{"num_attention_heads": 6, "head_dim": 32, "norm_eps": 1e-06, "attn_scale": 0.177, "beta1": 0.9, "lr_head": 0.00609, "max_grad_norm": 2.0, "decay_shape": "linear", "train_tokens": 161600000, "dataset": "wikipedia_en"}
Each number is 128 + 32 x the weight over its row's rms, rounded and kept within 0 to 255. Layers, rows and columns count from 0. Numbers have three digits each. The size before them is the row's rms in percent of the matrix's.

# layer 14 MLP down (transposed), 384x96, rms 0.0802, rows 377-383, columns 0-95
101:142086126083159089129176141166126113141134152075154094168126139065135103153101072104080038134170143134168153072159113144125144118172088127139165120144126090077154149076111131130147110101104159095092197144174148127172174126116082202140105146142183149136132117108130115133137115174108135059
093:100159076147146145150109152133189147185139133087167180150118153129110114164123076161077046127168122210148103110112138111085106147123102084193162153122152093110085116171118162125140098176200147174162082117151083121129147152146087133175085075152110098122105118142131103156114130096132154137
098:171165150118090150095121147114124192108142135144126149140150148092166140124107195146127175122055142079117106074107135169101134095094068114077154109099159095110160141149185132120172057110128169120099107164103129138153065137150167148140129105167110093100181219170108088130143107125128083124
110:162115075216136098134140184156152109124092111165131107187115153143133133071065084151097130100137095147139113164073108128174168119112123090140106173100121133094158127096157150162104134123109123108125196100157059136091169105126142171128105179090083093115105137159125103112103135123071142044
105:122077128114158125138083153136113159118168160132153230130140117112198108080139109138133110144142088113118147198155128064103160105172110125187151109137125110103145100145081184181164186155117123117132072200090150117083177145095088101147124172157144171127138101091163122111128097160109131113
111:097184109126136156111174076120145113199167157183127121071156102052152080130151150126123187154112114122138137148178157154155137118115168194139083087114125113150161110134145086162118120107156208142131054178080143113112120113151140136133129186084123104083082116112100114133119065153129109146
094:147114173115063067141091113151174117089131109106139124147120102112180133100095165098170166210149143110150124118091140133109040108094117140115121140115165144116131122149118095138074164093098138137105119118179132145159108140148134191102122063167106129123079087140086105109226068103167117120
# layer 14 MLP up, 384x96, rms 0.0802, rows 378-383, columns 0-95
096:091131062136130142135110112104171145104087158047134169168130096114180123086076167148119139111091093138147143133179115164096152102078123075125164156153177133091159182156167179146145195148154146134091157133155138092112139158135126151112178112096171150081116086139156100142116118168047161110
097:133129076130147056147104113116148133113128119110155080107085126168100095143139123142057129091111116107181162043165207152166099095103079115123149088093115072085108151148131069153174092151145137134155077106156164146110125147119084094093100146156157142071133128171149125100084096119085095109
105:145098138113031135137115116063094118146096133171103156104130162179043143149112122137085145131128134092103133169120127098142203145105150105156150129118178111147157139151084156109116186145097147091150078168135149122099155099129128127075141206137148202087105147098171123171128177105117099157
107:087135110116098142075138155129130148130180102140180161095119172121130156069166090112132161135126183068156113130117092154137144140139112079132119105074087041154153132096163096110191129171098104091140084149120132059176100164193117106102127137068114172113147175156129130140087139083150160155
110:169157162142114139189084177136044057119111102115154140208122146102134176138096123150125124122105135080158129080122106101110145122153111082133109193113109144110133112145097071087182112157128068150070120079148195129103137169122137135141086179140137157130158169107096137136084144132145167084
094:149153105122170116102114157076096171142123144090097115125157119109151125099161127120134139133093110120143163179137123091133200114150165162157100083127142152158132121101132128151196119173119090169147124030133179112136122190200193089082122123178147105117158101132184066129155076138161093119